Weights of a small transformer language model.
Size: MLP 128 SwiGLU, 1.7M parameters.
Architecture: rotary positions, untied embeddings.
Training: a variant of SOAP for these matrices, 116M tokens, 3541 steps.
Each number is 50 + 10 x the weight over its row's rms, rounded and kept within 0 to 99. Layers, rows and columns count from 0. The size before them is the row's rms in percent of the matrix's.

# layer 3 attention query, 128x128, rms 0.209, rows 0-21,32-53,64-85,96-117, columns 64-127
091:59 47 69 48 49 50 71 47 36 53 50 69 59 62 65 56 63 51 48 57 53 54 72 46 43 47 41 38 52 55 61 61 45 64 51 44 32 53 45 64 43 24 55 44 56 55 54 30 54 72 67 46 76 20 58 60 49 44 33 60 45 38 51 62
092:51 59 44 45 49 43 58 49 42 43 60 41 40 53 55 55 49 68 58 36 69 41 62 59 36 53 55 55 27 46 51 38 49 45 72 71 48 37 49 66 52 46 34 57 32 49 49 64 43 48 48 62 53 43 43 65 43 56 45 40 59 49 56 47
135:56 59 53 20 39 34 65 52 61 54 49 49 36 50 47 56 51 46 51 46 53 62 46 59 65 50 54 40 44 43 52 46 58 49 45 52 47 39 58 52 45 51 48 72 57 69 45 43 57 65 46 42 48 64 68 57 32 57 36 49 43 45 46 57
100:49 50 55 64 40 49 38 45 52 28 39 55 40 41 51 49 57 56 45 43 45 57 47 46 47 41 48 61 36 58 53 48 58 49 27 42 70 53 48 57 31 51 54 53 74 50 42 63 63 42 55 42 45 43 47 53 56 50 53 37 63 42 44 52
102:56 37 53 47 63 43 41 34 54 54 42 54 48 55 56 64 55 64 60 37 51 55 56 42 26 52 42 57 59 58 67 42 43 48 53 68 56 36 57 60 50 50 52 42 55 58 72 66 58 63 52 45 64 61 45 41 45 28 65 57 33 51 50 72
102:56 64 50 47 47 62 51 46 49 52 55 52 74 32 57 64 29 27 58 45 35 54 50 70 69 53 65 42 52 65 40 49 62 50 49 72 43 62 41 50 71 56 56 41 52 40 65 40 33 61 43 40 46 64 49 66 63 47 67 43 53 37 47 50
113:51 57 65 57 43 55 46 55 66 53 42 59 45 46 67 67 54 41 53 64 32 57 51 42 50 45 72 32 45 51 39 59 49 56 53 58 49 63 56 53 50 26 48 47 41 49 63 36 36 62 34 36 45 46 40 43 47 45 67 67 43 38 53 61
108:47 50 66 43 52 53 49 60 48 49 60 44 45 54 40 52 51 33 53 34 41 51 44 55 27 53 46 54 57 34 40 62 43 54 37 75 38 47 50 60 56 51 51 50 36 58 61 29 47 60 49 54 51 37 36 55 55 35 57 33 44 51 43 73
109:50 56 52 53 45 53 67 59 43 45 56 48 58 52 44 48 40 69 45 73 43 43 63 59 44 17 48 36 48 45 44 53 43 48 40 35 48 47 47 58 48 50 46 41 49 31 46 56 60 54 50 48 47 69 52 66 62 58 45 33 62 53 63 26
100:57 69 63 34 39 37 30 36 46 51 40 38 56 54 57 52 56 51 54 65 52 39 66 47 32 37 62 42 52 38 59 57 49 60 52 32 56 57 52 43 43 43 44 53 57 49 41 45 48 70 57 49 71 51 65 48 51 64 44 77 39 29 32 58
113:21 48 39 53 60 48 62 57 64 53 38 33 83 44 61 47 48 47 42 57 55 47 51 50 55 54 25 41 59 51 51 63 42 64 46 57 62 53 59 57 46 55 56 55 64 55 62 48 58 54 47 38 40 31 50 58 54 29 77 55 52 40 28 60
113:30 48 47 54 41 53 32 49 53 56 48 44 31 48 39 60 57 56 48 53 47 52 49 53 71 29 45 47 49 53 50 44 35 65 33 56 47 38 51 44 67 26 30 66 70 49 49 55 71 47 41 51 45 24 49 61 54 64 48 43 42 39 41 43
111:51 59 48 40 66 47 55 55 36 43 39 59 42 54 55 56 37 59 49 72 49 46 53 37 55 66 54 67 68 57 47 36 45 60 51 34 74 56 57 50 56 46 51 21 40 46 42 48 57 38 47 52 28 44 26 46 59 40 44 56 40 59 42 34
099:54 37 48 46 62 58 57 52 43 27 46 59 40 58 49 40 53 58 70 58 32 56 40 58 53 43 54 48 63 37 59 48 58 32 41 54 52 40 77 62 52 22 49 60 63 60 65 30 53 48 32 38 59 49 46 50 58 43 43 43 50 46 51 48
106:62 41 66 58 52 34 54 51 54 51 36 51 47 41 70 33 50 49 49 43 53 49 45 66 60 45 53 65 48 52 50 35 72 59 36 64 67 64 44 52 41 45 47 54 59 53 60 59 42 41 52 49 79 62 58 60 65 31 30 42 51 58 37 56
118:62 58 55 45 43 28 32 50 52 53 41 51 60 47 74 34 43 42 58 48 51 46 49 60 69 55 65 48 51 37 65 62 60 47 36 35 34 60 38 62 59 58 46 55 53 54 53 43 42 63 53 53 44 60 26 33 45 67 25 58 72 54 48 45
110:44 60 37 43 50 54 49 60 49 59 57 57 65 38 43 39 41 49 37 47 61 71 42 47 49 46 26 56 44 54 44 41 58 59 48 40 56 47 40 49 39 67 56 54 51 52 61 64 54 47 38 43 38 46 49 62 55 60 58 25 63 55 45 38
103:43 41 38 60 49 50 43 41 63 60 55 59 57 32 44 34 38 37 38 39 43 60 33 54 49 57 40 57 42 66 33 42 51 55 32 37 47 44 41 34 29 57 56 55 75 52 63 50 50 41 40 36 35 42 57 49 56 45 47 36 59 53 39 48
094:51 42 53 36 62 41 55 51 63 49 33 61 56 39 56 66 58 34 39 50 41 38 54 40 42 25 49 39 53 54 55 51 54 42 36 39 33 29 43 46 48 61 64 61 34 40 41 48 40 41 56 48 57 35 51 46 53 45 62 59 54 59 45 56
088:43 55 53 67 36 44 36 70 52 53 48 32 55 49 48 53 39 59 52 58 58 32 49 65 35 44 62 66 49 41 39 65 43 52 36 59 48 43 48 53 43 51 46 50 46 27 46 59 74 53 38 40 44 44 54 55 64 61 31 56 64 54 58 29
112:62 45 51 46 45 58 53 48 47 53 42 42 52 44 60 31 48 60 34 36 60 49 56 42 31 46 44 57 52 52 55 41 60 43 41 45 47 49 52 59 47 59 46 36 59 27 49 50 31 51 38 43 50 60 48 30 39 59 62 58 47 49 53 69
110:41 50 58 38 75 65 61 32 42 51 42 62 50 62 43 61 46 53 47 61 68 46 57 53 64 45 42 41 59 51 60 52 32 53 39 50 47 49 58 52 41 47 57 54 32 46 55 46 52 61 62 49 55 34 61 42 51 28 49 61 51 48 65 63
075:47 42 49 54 54 57 49 58 35 30 47 33 33 63 64 52 32 65 33 55 44 44 48 52 22 38 45 51 44 55 36 53 43 49 58 44 49 44 45 45 37 60 38 54 51 51 47 48 45 63 24 50 45 37 54 31 59 59 47 49 55 48 52 53
082:60 41 51 62 45 51 42 49 53 47 54 40 47 49 55 52 43 49 41 47 50 42 42 43 40 59 26 50 57 39 36 36 54 58 71 70 44 45 41 34 38 55 42 39 42 43 38 43 25 70 44 53 53 53 49 44 44 47 45 49 53 42 78 51
095:51 57 57 55 55 63 46 43 53 42 31 40 41 45 40 46 36 42 34 53 50 53 38 61 56 69 35 59 62 35 59 37 54 56 43 53 47 44 48 63 55 30 52 49 43 64 33 45 58 61 36 43 39 57 37 38 52 50 56 45 39 45 33 33
097:48 58 44 50 33 39 60 46 54 56 54 63 46 38 51 49 58 49 42 61 62 44 68 41 34 46 33 68 51 72 45 51 35 46 59 63 54 48 58 37 55 46 48 55 57 41 44 44 33 52 68 64 80 49 45 57 56 38 47 50 42 58 66 58
093:48 32 53 49 64 48 38 48 63 44 35 55 56 67 66 39 49 60 43 32 49 44 52 51 42 55 53 63 60 49 63 53 62 51 50 41 53 47 47 59 58 49 50 52 29 68 50 54 54 38 49 58 78 43 64 50 54 52 59 43 54 55 54 51
106:39 39 34 38 48 62 49 60 30 54 72 71 55 59 42 52 53 60 39 36 63 56 52 44 43 46 46 43 56 62 25 49 53 40 42 58 59 47 40 40 60 55 48 41 36 44 53 35 58 53 32 49 45 47 63 46 51 65 57 60 53 55 36 52
103:32 45 62 49 33 61 46 42 63 65 49 31 48 48 59 60 45 47 32 35 49 58 46 48 50 51 49 71 31 47 63 61 56 41 58 33 27 46 56 53 43 48 53 59 62 48 46 52 59 51 46 48 42 56 58 54 56 45 57 56 47 50 63 27
100:54 69 56 52 43 48 38 61 36 46 48 58 32 46 37 40 40 55 47 62 37 51 49 64 53 54 48 44 27 45 46 46 66 56 56 66 41 51 30 53 48 51 50 63 48 48 55 53 63 83 55 55 46 52 60 59 64 29 50 43 63 52 61 50
099:45 57 50 44 39 48 51 38 21 39 63 55 40 33 50 71 50 41 42 52 55 58 62 42 42 48 52 59 43 64 52 32 46 56 68 54 52 52 49 39 66 64 40 56 54 58 51 27 46 34 49 64 47 48 45 60 54 42 38 39 40 48 34 51
100:40 53 37 57 42 55 54 53 43 38 39 65 48 63 67 64 57 50 64 54 46 56 50 46 38 42 57 45 50 41 45 59 50 45 53 45 53 50 61 34 21 31 39 70 55 51 63 42 52 38 36 46 57 54 55 45 49 51 57 46 45 55 27 41
105:41 56 37 67 45 55 50 59 30 60 61 57 47 47 56 44 45 24 69 47 42 64 54 50 47 64 73 42 35 62 42 44 48 58 77 51 35 65 59 59 33 42 40 49 41 52 53 47 55 60 54 34 53 59 49 55 30 35 53 50 53 44 53 66
091:54 35 39 54 64 30 52 61 65 47 46 53 31 58 58 45 34 43 43 56 53 22 54 48 56 50 53 53 54 42 30 52 49 56 51 69 50 47 63 57 60 41 53 58 56 64 46 52 51 47 66 49 40 51 50 62 34 52 35 45 52 71 64 46
104:61 65 60 54 52 48 51 53 71 67 66 60 44 42 75 74 50 54 43 51 74 50 68 58 63 57 56 51 57 45 57 44 50 54 60 42 50 51 33 65 41 70 43 53 55 41 58 41 35 51 62 42 38 63 44 45 29 47 52 57 46 54 44 49
106:60 41 62 57 59 46 43 52 52 48 66 52 62 55 31 54 53 47 64 53 54 59 64 70 38 46 50 34 47 32 42 43 62 53 45 67 54 63 45 51 42 43 56 56 45 44 37 53 37 61 44 53 31 34 48 43 47 54 51 65 61 42 52 42
102:51 41 57 54 42 45 44 49 72 41 68 52 63 30 50 46 39 37 36 45 46 52 55 54 30 46 57 64 62 43 36 40 49 42 50 52 31 54 58 46 66 34 37 52 51 45 41 52 42 39 50 39 46 58 39 34 52 51 58 43 33 48 71 44
112:56 54 48 42 42 49 50 41 46 46 46 60 26 21 53 61 56 38 67 50 47 70 57 58 49 36 66 32 49 47 48 48 63 70 35 54 64 56 42 42 48 37 50 57 46 50 50 42 60 56 51 47 46 35 42 35 46 48 47 50 60 63 34 37
095:58 57 52 49 45 47 56 53 29 72 68 69 71 41 51 52 62 49 69 55 63 41 60 48 41 56 50 59 56 70 46 43 30 70 47 65 47 49 48 26 51 71 47 46 74 44 60 47 46 35 51 51 42 39 61 47 40 55 58 49 48 54 51 52
093:54 59 45 48 39 57 61 55 46 71 52 60 56 38 47 48 71 43 60 60 41 38 72 47 49 51 37 56 39 65 51 39 43 56 41 72 50 55 39 21 57 58 41 50 56 47 68 47 28 50 56 51 50 45 48 69 54 51 49 51 46 60 56 67
096:58 41 65 61 65 43 65 58 52 55 44 43 75 45 62 57 63 60 45 53 45 58 59 50 44 46 45 45 49 52 64 68 57 54 36 42 46 45 30 41 47 40 50 41 41 58 55 57 45 45 48 54 41 46 53 75 58 56 49 55 49 60 36 65
085:46 59 64 52 51 47 46 28 35 75 62 29 50 31 40 52 53 41 46 46 54 46 46 56 54 68 41 57 73 43 57 41 43 42 39 33 45 54 40 46 59 66 68 48 48 48 50 46 52 72 54 63 50 46 54 36 54 37 56 68 47 43 55 32
097:71 50 59 34 56 44 55 58 59 48 42 68 50 36 60 45 37 40 48 46 77 44 45 29 35 58 53 63 59 59 52 54 59 40 62 47 49 59 53 26 53 53 37 51 62 34 49 50 49 58 33 59 56 61 52 50 36 52 55 64 50 65 63 51
103:59 42 44 51 50 51 52 47 54 53 45 31 32 56 54 38 61 58 47 49 46 60 44 68 44 48 53 58 58 46 45 33 40 41 68 38 63 49 59 47 47 51 32 46 47 51 60 58 70 49 38 54 56 60 42 58 40 75 59 47 62 49 51 46
059:55 40 40 66 53 66 65 29 57 56 36 38 53 37 44 54 66 51 46 57 58 52 63 53 44 57 46 57 44 38 46 70 57 57 49 58 61 53 36 65 57 41 38 29 48 50 58 49 35 57 47 54 48 51 47 49 43 51 34 50 43 49 40 37
054:59 44 41 51 51 77 48 32 51 66 50 52 39 38 58 32 65 61 51 52 59 44 66 62 26 47 52 48 61 48 59 63 62 54 53 59 50 39 49 57 49 36 53 33 31 58 35 52 47 48 52 62 64 55 48 54 62 43 42 51 69 54 44 50
068:51 64 50 41 59 49 45 48 59 49 35 71 77 66 38 61 49 50 49 51 49 39 39 50 60 57 56 31 39 46 54 52 46 60 51 48 50 35 50 51 60 63 56 55 47 53 48 62 57 23 54 30 70 55 70 52 52 51 53 69 40 53 47 43
058:37 64 52 51 41 32 50 52 46 57 48 37 49 38 61 57 43 56 28 58 51 49 52 43 60 17 44 39 63 49 37 44 54 43 48 59 54 60 44 57 55 48 48 58 44 49 37 59 45 57 47 65 57 40 49 54 43 50 42 51 77 65 55 63
069:37 48 44 41 48 50 52 41 58 40 35 44 47 35 40 72 61 49 45 44 55 63 59 50 58 57 38 48 43 52 45 40 37 63 44 58 52 45 52 53 60 51 52 52 44 53 51 34 40 44 41 50 34 63 56 36 34 27 32 51 21 49 41 50
081:52 42 53 50 54 45 55 38 57 32 39 67 40 49 53 49 47 47 62 32 41 38 61 46 56 55 33 37 35 49 63 61 43 44 42 29 65 56 34 58 51 55 62 48 54 44 60 61 40 46 52 47 41 50 49 44 39 34 69 54 43 36 54 44
076:65 49 60 59 71 49 44 46 56 47 38 52 67 61 53 51 48 70 46 40 78 40 40 47 38 81 56 60 61 37 51 34 72 64 49 50 58 55 40 43 50 56 51 38 43 63 39 60 41 43 43 43 53 47 40 52 35 61 40 61 41 57 42 41
095:63 50 36 40 29 49 55 48 48 43 44 43 39 43 44 57 56 52 75 43 49 39 58 38 43 53 38 53 53 61 41 56 59 59 39 46 28 63 53 52 38 39 47 51 49 67 40 42 56 49 40 52 41 49 65 37 47 41 60 34 37 64 57 41
090:63 57 41 41 38 41 60 50 46 48 56 48 42 44 49 42 66 59 46 39 44 43 62 50 70 23 31 45 66 59 32 53 59 43 44 35 43 47 56 57 42 48 60 47 51 53 44 49 58 51 43 48 34 48 46 28 51 36 34 41 60 53 60 46
101:39 33 32 57 62 39 49 55 56 41 39 57 44 55 33 66 59 41 46 50 62 61 46 39 63 56 48 48 27 43 53 38 50 43 59 68 46 35 45 52 61 59 42 34 43 61 59 59 55 50 50 44 45 62 62 50 49 47 65 56 35 41 48 54
098:49 48 34 57 39 49 51 70 60 56 39 47 62 40 38 57 51 48 72 42 59 35 49 61 51 26 46 50 58 68 34 58 33 44 28 53 55 55 48 53 52 52 60 44 45 45 61 54 53 37 51 47 40 57 54 32 37 59 54 44 65 61 36 62
110:41 55 45 52 17 42 54 52 55 47 49 42 46 47 48 47 48 32 42 41 46 52 53 51 79 65 65 45 70 55 45 50 50 62 52 64 37 49 52 39 42 35 48 48 62 49 44 40 65 23 56 58 52 59 54 41 42 48 46 34 52 59 55 57
095:43 52 69 55 49 52 64 55 45 51 51 30 38 61 53 61 34 38 41 59 28 47 57 49 62 39 59 54 59 80 69 69 48 41 44 36 60 39 56 19 38 36 64 60 57 52 51 65 46 46 46 51 35 63 62 48 45 66 48 55 68 53 47 44
110:54 40 47 39 71 54 42 44 40 60 63 62 40 56 42 55 49 34 47 60 54 54 50 52 51 52 61 41 48 32 70 36 58 39 51 34 35 56 56 55 44 43 42 50 60 43 54 41 41 48 53 54 46 48 51 66 63 54 50 43 42 34 55 38
094:52 57 49 56 48 30 66 55 56 58 27 40 45 52 46 38 45 34 51 55 62 51 57 45 53 36 51 52 36 54 35 63 52 57 51 51 40 36 63 45 49 34 38 48 48 40 49 71 44 69 36 43 47 63 55 52 39 38 40 54 55 64 69 53
098:35 40 47 60 65 38 48 63 61 72 55 46 44 33 66 60 47 24 66 29 42 44 42 57 54 50 66 47 61 51 37 53 56 64 40 31 49 56 54 59 52 45 64 52 46 37 63 45 42 56 60 51 38 49 68 53 42 54 48 38 62 56 48 60
054:37 59 55 51 54 56 43 46 57 60 58 44 51 53 77 32 62 42 47 44 45 46 49 48 42 36 47 58 50 52 40 39 40 49 55 42 44 38 29 43 60 59 49 45 53 41 64 54 50 73 57 62 47 24 38 54 69 51 34 69 75 46 60 54
058:33 44 71 47 43 63 56 43 59 56 55 49 46 43 52 46 46 43 41 51 42 63 67 49 50 29 53 32 56 60 48 59 55 54 41 41 47 39 15 60 38 44 51 56 39 45 56 55 45 63 48 61 48 40 56 56 44 61 52 49 82 53 47 61
066:65 29 46 43 61 41 60 42 60 42 51 65 41 47 40 51 48 70 54 60 40 60 65 42 47 52 40 56 48 46 58 54 67 54 49 38 53 63 49 61 42 48 43 28 66 59 70 28 37 69 50 63 40 52 44 45 42 30 37 46 47 55 33 57
058:42 58 56 61 42 57 58 60 50 55 50 49 63 64 67 32 39 48 50 58 59 30 26 49 42 37 55 40 57 38 59 61 56 43 40 57 44 57 51 52 49 61 60 32 54 39 37 46 55 61 49 59 67 52 53 50 61 60 60 47 55 55 60 60
081:57 40 36 53 51 40 51 45 48 68 59 42 44 37 69 52 66 54 45 52 40 46 49 56 57 28 47 38 63 54 43 48 56 45 40 55 55 53 57 56 66 57 47 46 36 54 50 57 51 63 42 54 45 44 56 29 51 57 41 56 61 50 72 52
084:41 31 29 49 48 49 50 46 66 75 60 57 55 54 49 63 46 35 57 63 55 65 46 47 51 52 54 39 48 51 59 51 40 58 41 63 46 45 51 45 52 59 54 68 44 56 50 48 44 56 43 39 47 51 65 56 54 50 70 45 36 41 50 28
089:50 42 46 46 64 39 71 56 60 43 70 49 62 63 39 51 62 38 39 52 40 61 59 42 42 49 37 57 55 52 62 75 56 53 49 36 35 51 60 68 58 54 43 43 51 26 53 41 49 47 49 64 55 47 43 60 45 47 27 52 56 37 57 52
076:43 59 46 42 56 58 59 52 56 36 38 51 32 38 37 65 48 46 44 42 33 56 53 47 49 49 47 40 38 53 50 56 45 48 48 30 43 35 61 62 28 51 46 45 41 52 59 39 42 51 50 47 53 54 69 42 49 48 61 32 53 46 63 48
106:62 60 39 43 36 39 46 57 43 36 58 46 50 58 58 57 46 46 56 62 50 41 50 54 53 62 46 34 66 40 61 47 64 63 63 42 61 74 57 55 51 24 64 39 53 51 43 40 52 42 41 61 45 48 54 46 42 65 48 57 31 50 54 27
094:58 58 50 67 60 54 56 51 70 66 47 47 48 28 53 28 47 42 48 68 64 31 53 50 63 46 52 57 38 61 54 43 46 47 51 55 63 67 49 47 51 66 54 49 58 55 63 47 36 56 65 49 45 41 43 36 34 27 63 40 48 58 44 52
105:52 51 40 42 41 49 54 49 62 38 62 52 54 46 57 52 51 49 57 32 51 58 57 59 48 59 41 55 46 52 51 56 64 48 53 58 53 72 52 67 62 44 61 45 37 49 40 49 50 50 25 60 52 40 30 67 31 55 47 33 40 50 53 32
111:52 51 56 49 55 29 52 33 45 60 60 44 52 44 52 46 56 64 62 65 48 52 56 46 42 37 82 40 38 49 35 59 49 67 52 43 53 45 73 44 46 57 44 35 51 43 56 67 56 54 47 53 44 46 57 50 55 50 65 59 69 76 58 25
109:42 35 69 37 54 45 57 50 53 42 67 57 38 60 56 74 36 54 36 54 43 53 45 42 43 44 37 50 44 38 56 66 53 48 34 49 50 55 58 60 53 51 41 58 68 40 34 38 38 37 44 56 54 51 34 55 56 66 47 33 53 42 51 43
094:42 65 50 58 38 39 50 61 41 44 69 55 34 45 52 43 36 69 39 49 57 43 49 71 66 48 63 45 46 43 33 65 42 73 47 56 40 40 58 51 46 61 41 51 48 39 72 60 44 34 43 48 39 60 44 60 40 48 20 47 66 46 30 57
112:44 61 68 50 65 50 45 43 56 52 41 47 58 40 54 40 52 58 28 66 66 56 70 49 64 38 35 45 41 52 44 59 48 43 33 63 46 54 50 63 60 48 48 38 71 51 36 35 48 44 55 45 51 34 40 42 55 24 46 69 48 56 36 55
103:49 60 63 42 47 43 36 52 57 42 54 54 54 63 47 41 41 52 59 34 41 61 64 37 37 57 55 46 78 58 78 57 63 37 46 45 58 51 50 57 50 53 55 41 34 46 47 53 46 35 43 58 59 54 44 56 35 56 57 52 52 30 35 33
112:64 61 55 55 33 47 48 49 53 55 55 36 47 45 47 70 34 51 53 67 52 54 32 61 51 50 69 49 64 38 58 68 59 43 53 55 52 71 53 44 39 57 52 71 49 80 36 55 52 40 59 45 68 57 56 47 64 57 62 46 63 45 40 60
106:51 67 46 40 41 37 50 46 56 40 44 47 39 38 63 46 44 47 51 44 57 52 56 60 32 55 61 48 66 64 53 50 63 69 47 38 46 56 38 47 47 49 50 38 40 41 40 58 53 50 51 53 68 57 60 34 48 45 71 62 65 65 50 71
111:23 57 52 67 43 54 46 59 59 41 46 41 52 50 49 44 46 48 60 37 45 54 51 60 37 66 48 40 50 59 58 60 55 54 62 63 69 39 62 51 40 49 62 32 44 56 72 44 60 48 57 35 41 66 57 38 41 39 50 48 58 57 47 61
105:59 41 40 59 60 66 44 32 45 44 39 46 58 53 44 51 48 41 71 31 42 46 59 44 35 64 43 55 47 43 49 51 62 45 42 68 43 43 63 61 45 61 51 51 58 66 31 51 37 53 54 45 43 36 72 53 55 41 67 53 40 30 44 56
121:41 43 55 55 52 53 52 66 52 56 37 64 64 72 49 53 46 50 48 56 75 38 65 55 57 61 76 41 62 56 64 51 53 38 53 45 48 59 59 33 56 46 57 64 63 47 57 54 33 52 39 70 31 45 63 45 45 54 53 59 60 63 39 50
113:45 43 40 47 46 40 54 47 41 62 55 49 42 37 60 48 34 37 64 40 40 49 47 44 49 62 58 31 61 61 65 51 50 44 49 59 50 42 23 52 35 54 60 56 41 52 65 44 60 57 38 56 30 43 61 38 43 37 46 47 61 48 58 51
121:50 54 59 61 63 68 55 38 51 73 39 42 46 38 51 38 50 36 38 50 54 40 49 61 49 48 52 57 56 57 48 39 40 41 46 64 61 37 48 47 41 49 52 51 65 51 65 49 39 46 59 40 45 43 52 36 49 29 57 48 55 61 41 55
100:48 61 47 69 51 51 56 48 54 74 31 48 62 42 45 40 46 40 46 53 57 42 56 75 47 66 56 67 47 62 45 38 41 52 60 57 46 55 48 28 46 61 56 47 41 69 63 57 37 61 62 37 36 38 46 43 49 35 44 52 45 68 48 48
094:37 41 66 41 42 51 50 60 36 53 77 38 41 42 32 59 47 46 37 58 46 65 66 56 39 33 47 65 71 46 48 53 44 50 66 54 47 46 41 56 48 38 39 50 52 46 45 41 50 54 43 46 48 68 35 57 45 54 61 47 42 52 76 42
082:55 62 46 70 70 52 60 74 57 56 62 58 61 58 59 51 58 45 57 55 40 62 54 54 68 55 33 53 66 41 44 49 73 49 60 51 56 44 45 53 64 43 50 39 42 65 52 34 48 47 73 37 53 68 43 33 45 42 38 63 57 58 40 56
097:55 56 52 42 61 46 49 52 64 46 54 49 34 37 72 44 56 51 58 43 49 49 49 47 55 55 57 56 34 66 58 38 50 52 71 52 77 30 54 61 64 58 52 34 59 53 35 55 48 63 40 49 29 52 72 49 36 42 50 44 52 57 36 33
101:44 46 64 55 55 41 43 33 52 53 63 50 53 52 45 42 39 68 61 54 57 50 47 38 42 62 48 54 60 53 59 50 67 59 53 70 50 35 55 62 57 66 52 62 60 41 48 62 44 54 49 41 64 56 56 48 43 47 54 36 36 38 61 46
# layer 3 attention key, 32x128, rms 0.202, rows 0-20, columns 64-127
094:61 56 44 45 50 17 41 31 39 48 41 54 54 63 49 51 54 67 56 56 53 56 50 23 64 54 54 61 36 46 48 43 61 60 51 39 41 59 56 51 43 52 40 42 52 51 37 56 59 60 46 42 35 55 28 52 53 49 60 54 35 39 32 52
079:40 52 63 52 44 31 60 45 34 43 39 57 46 58 26 53 55 51 50 67 44 54 53 28 44 47 56 67 49 42 63 49 58 59 52 61 50 40 59 42 39 58 42 59 67 35 44 58 52 44 45 37 46 45 48 73 54 41 65 46 33 45 43 50
099:46 53 28 57 60 61 47 33 39 52 53 40 60 51 54 52 54 54 49 54 50 51 56 43 52 37 57 56 46 52 51 61 60 40 51 25 60 32 61 44 73 63 49 48 48 40 36 72 53 49 62 45 48 60 43 37 56 49 59 54 48 40 67 45
089:74 34 54 50 49 56 51 48 57 56 52 46 42 49 59 51 30 55 41 31 35 57 41 76 46 53 39 35 51 48 37 47 40 56 53 49 44 46 30 63 67 48 53 59 41 64 68 61 68 61 50 50 55 43 68 58 38 46 55 41 66 51 59 52
091:49 66 51 54 26 67 41 45 37 61 67 55 39 32 43 56 59 58 46 58 51 47 47 36 60 46 64 57 55 36 37 69 43 43 51 40 48 46 39 44 50 34 36 52 42 55 54 53 44 59 53 46 40 59 39 69 48 49 35 50 50 50 43 45
098:49 59 54 55 59 41 37 66 57 50 38 32 69 54 48 72 45 42 44 54 45 23 40 49 44 61 49 45 59 57 62 35 59 41 53 52 41 52 62 59 32 52 40 52 39 55 63 51 46 51 68 62 39 51 55 23 43 55 44 55 50 42 58 48
095:55 67 32 41 46 60 52 30 69 57 46 55 41 54 49 40 35 28 54 58 61 52 38 56 59 38 42 58 54 60 44 40 61 56 27 47 57 63 53 55 31 35 54 40 41 42 57 60 65 59 57 54 43 43 51 57 23 44 48 51 44 58 40 49
104:36 37 56 41 64 46 50 42 33 37 49 42 52 54 63 58 62 44 49 29 56 54 41 58 50 54 64 56 61 56 35 51 43 49 42 28 56 52 47 48 41 54 46 45 48 50 46 51 20 54 49 41 56 56 50 35 69 46 33 59 48 48 42 33
099:38 56 44 50 58 57 45 35 53 58 49 50 67 44 53 41 46 29 54 48 51 52 37 24 44 61 53 73 38 41 61 62 60 52 47 56 31 34 42 40 42 49 41 46 48 59 48 64 51 55 44 66 55 62 40 56 51 67 61 44 42 47 54 42
100:54 43 58 52 52 70 37 52 68 53 58 58 52 54 59 51 41 35 52 42 45 36 38 55 42 32 41 45 51 49 68 57 52 37 60 71 50 17 46 44 63 60 54 45 60 53 44 34 40 60 40 67 60 36 58 45 46 52 39 60 47 50 64 52
105:41 54 37 49 34 37 49 52 56 54 60 57 36 53 52 47 54 41 43 57 36 66 41 51 66 43 62 46 53 68 65 46 57 44 65 38 55 35 68 39 49 49 53 46 66 48 62 46 39 45 72 61 52 64 45 42 50 61 41 60 30 53 65 60
111:69 77 40 44 41 42 55 40 32 50 50 62 59 37 46 43 39 46 39 51 47 56 61 49 57 57 64 54 46 35 43 44 55 53 52 55 43 37 51 56 50 54 34 32 68 61 62 46 56 50 42 53 53 62 44 40 45 51 71 57 49 55 51 59
104:51 50 65 40 40 52 50 37 53 42 48 64 69 51 53 43 46 41 58 56 57 69 40 45 64 42 57 20 67 50 41 60 50 37 58 58 49 55 39 45 69 60 45 64 49 57 55 65 66 35 45 53 49 53 47 56 56 67 63 50 56 48 25 57
099:47 57 35 56 62 40 58 46 39 59 80 48 48 57 41 52 44 63 58 40 52 47 51 65 43 61 52 47 49 47 42 62 56 50 67 37 43 51 61 69 61 66 65 51 41 49 59 60 60 59 37 72 64 59 41 56 56 62 46 44 39 54 68 48
108:54 67 52 43 53 60 46 46 34 38 61 48 55 45 45 46 54 50 46 62 48 36 51 69 56 70 50 50 53 42 56 55 46 57 57 38 66 42 49 30 37 51 60 44 30 63 68 48 57 45 66 47 65 34 38 47 41 46 59 46 55 53 40 57
110:35 64 51 44 47 50 44 49 43 61 50 39 39 51 55 76 42 43 36 58 50 47 36 49 74 37 55 61 54 67 49 52 51 57 49 49 59 39 80 43 41 51 46 50 38 53 32 59 39 37 49 55 55 47 50 60 68 51 51 65 56 54 54 46
082:58 40 49 55 38 49 44 83 47 45 45 58 41 53 50 44 54 48 50 47 36 41 44 60 51 66 39 40 68 39 43 50 42 47 46 62 41 55 49 59 49 37 66 49 57 51 45 30 50 63 54 60 49 50 48 57 39 60 35 42 64 51 48 60
084:50 47 49 58 61 58 43 41 56 54 54 48 57 67 44 51 37 60 50 43 33 40 44 59 51 68 36 41 76 56 44 48 56 55 48 57 48 41 41 64 66 46 66 64 61 39 63 40 56 39 54 62 50 35 48 28 37 59 49 37 47 54 50 41
083:41 40 20 37 58 71 68 39 38 56 57 52 63 54 42 50 50 54 53 24 74 54 45 46 75 60 44 53 45 61 64 51 56 54 49 56 55 67 64 54 44 39 40 49 35 61 67 38 48 57 56 50 43 52 56 47 52 48 50 39 59 52 34 50
092:48 61 52 36 51 55 38 43 64 60 48 68 57 56 50 36 64 58 37 50 60 46 30 42 44 59 66 63 40 49 72 43 64 70 51 51 43 43 35 38 59 46 50 76 49 48 63 34 46 59 37 48 54 36 49 63 54 72 57 47 36 59 46 40
105:30 52 45 51 45 60 73 64 56 50 49 43 34 64 53 53 43 47 56 38 48 59 66 53 34 50 63 49 52 36 49 62 41 38 51 55 57 36 52 45 46 36 65 35 57 36 52 52 46 58 75 57 57 53 47 59 36 43 57 53 62 49 41 52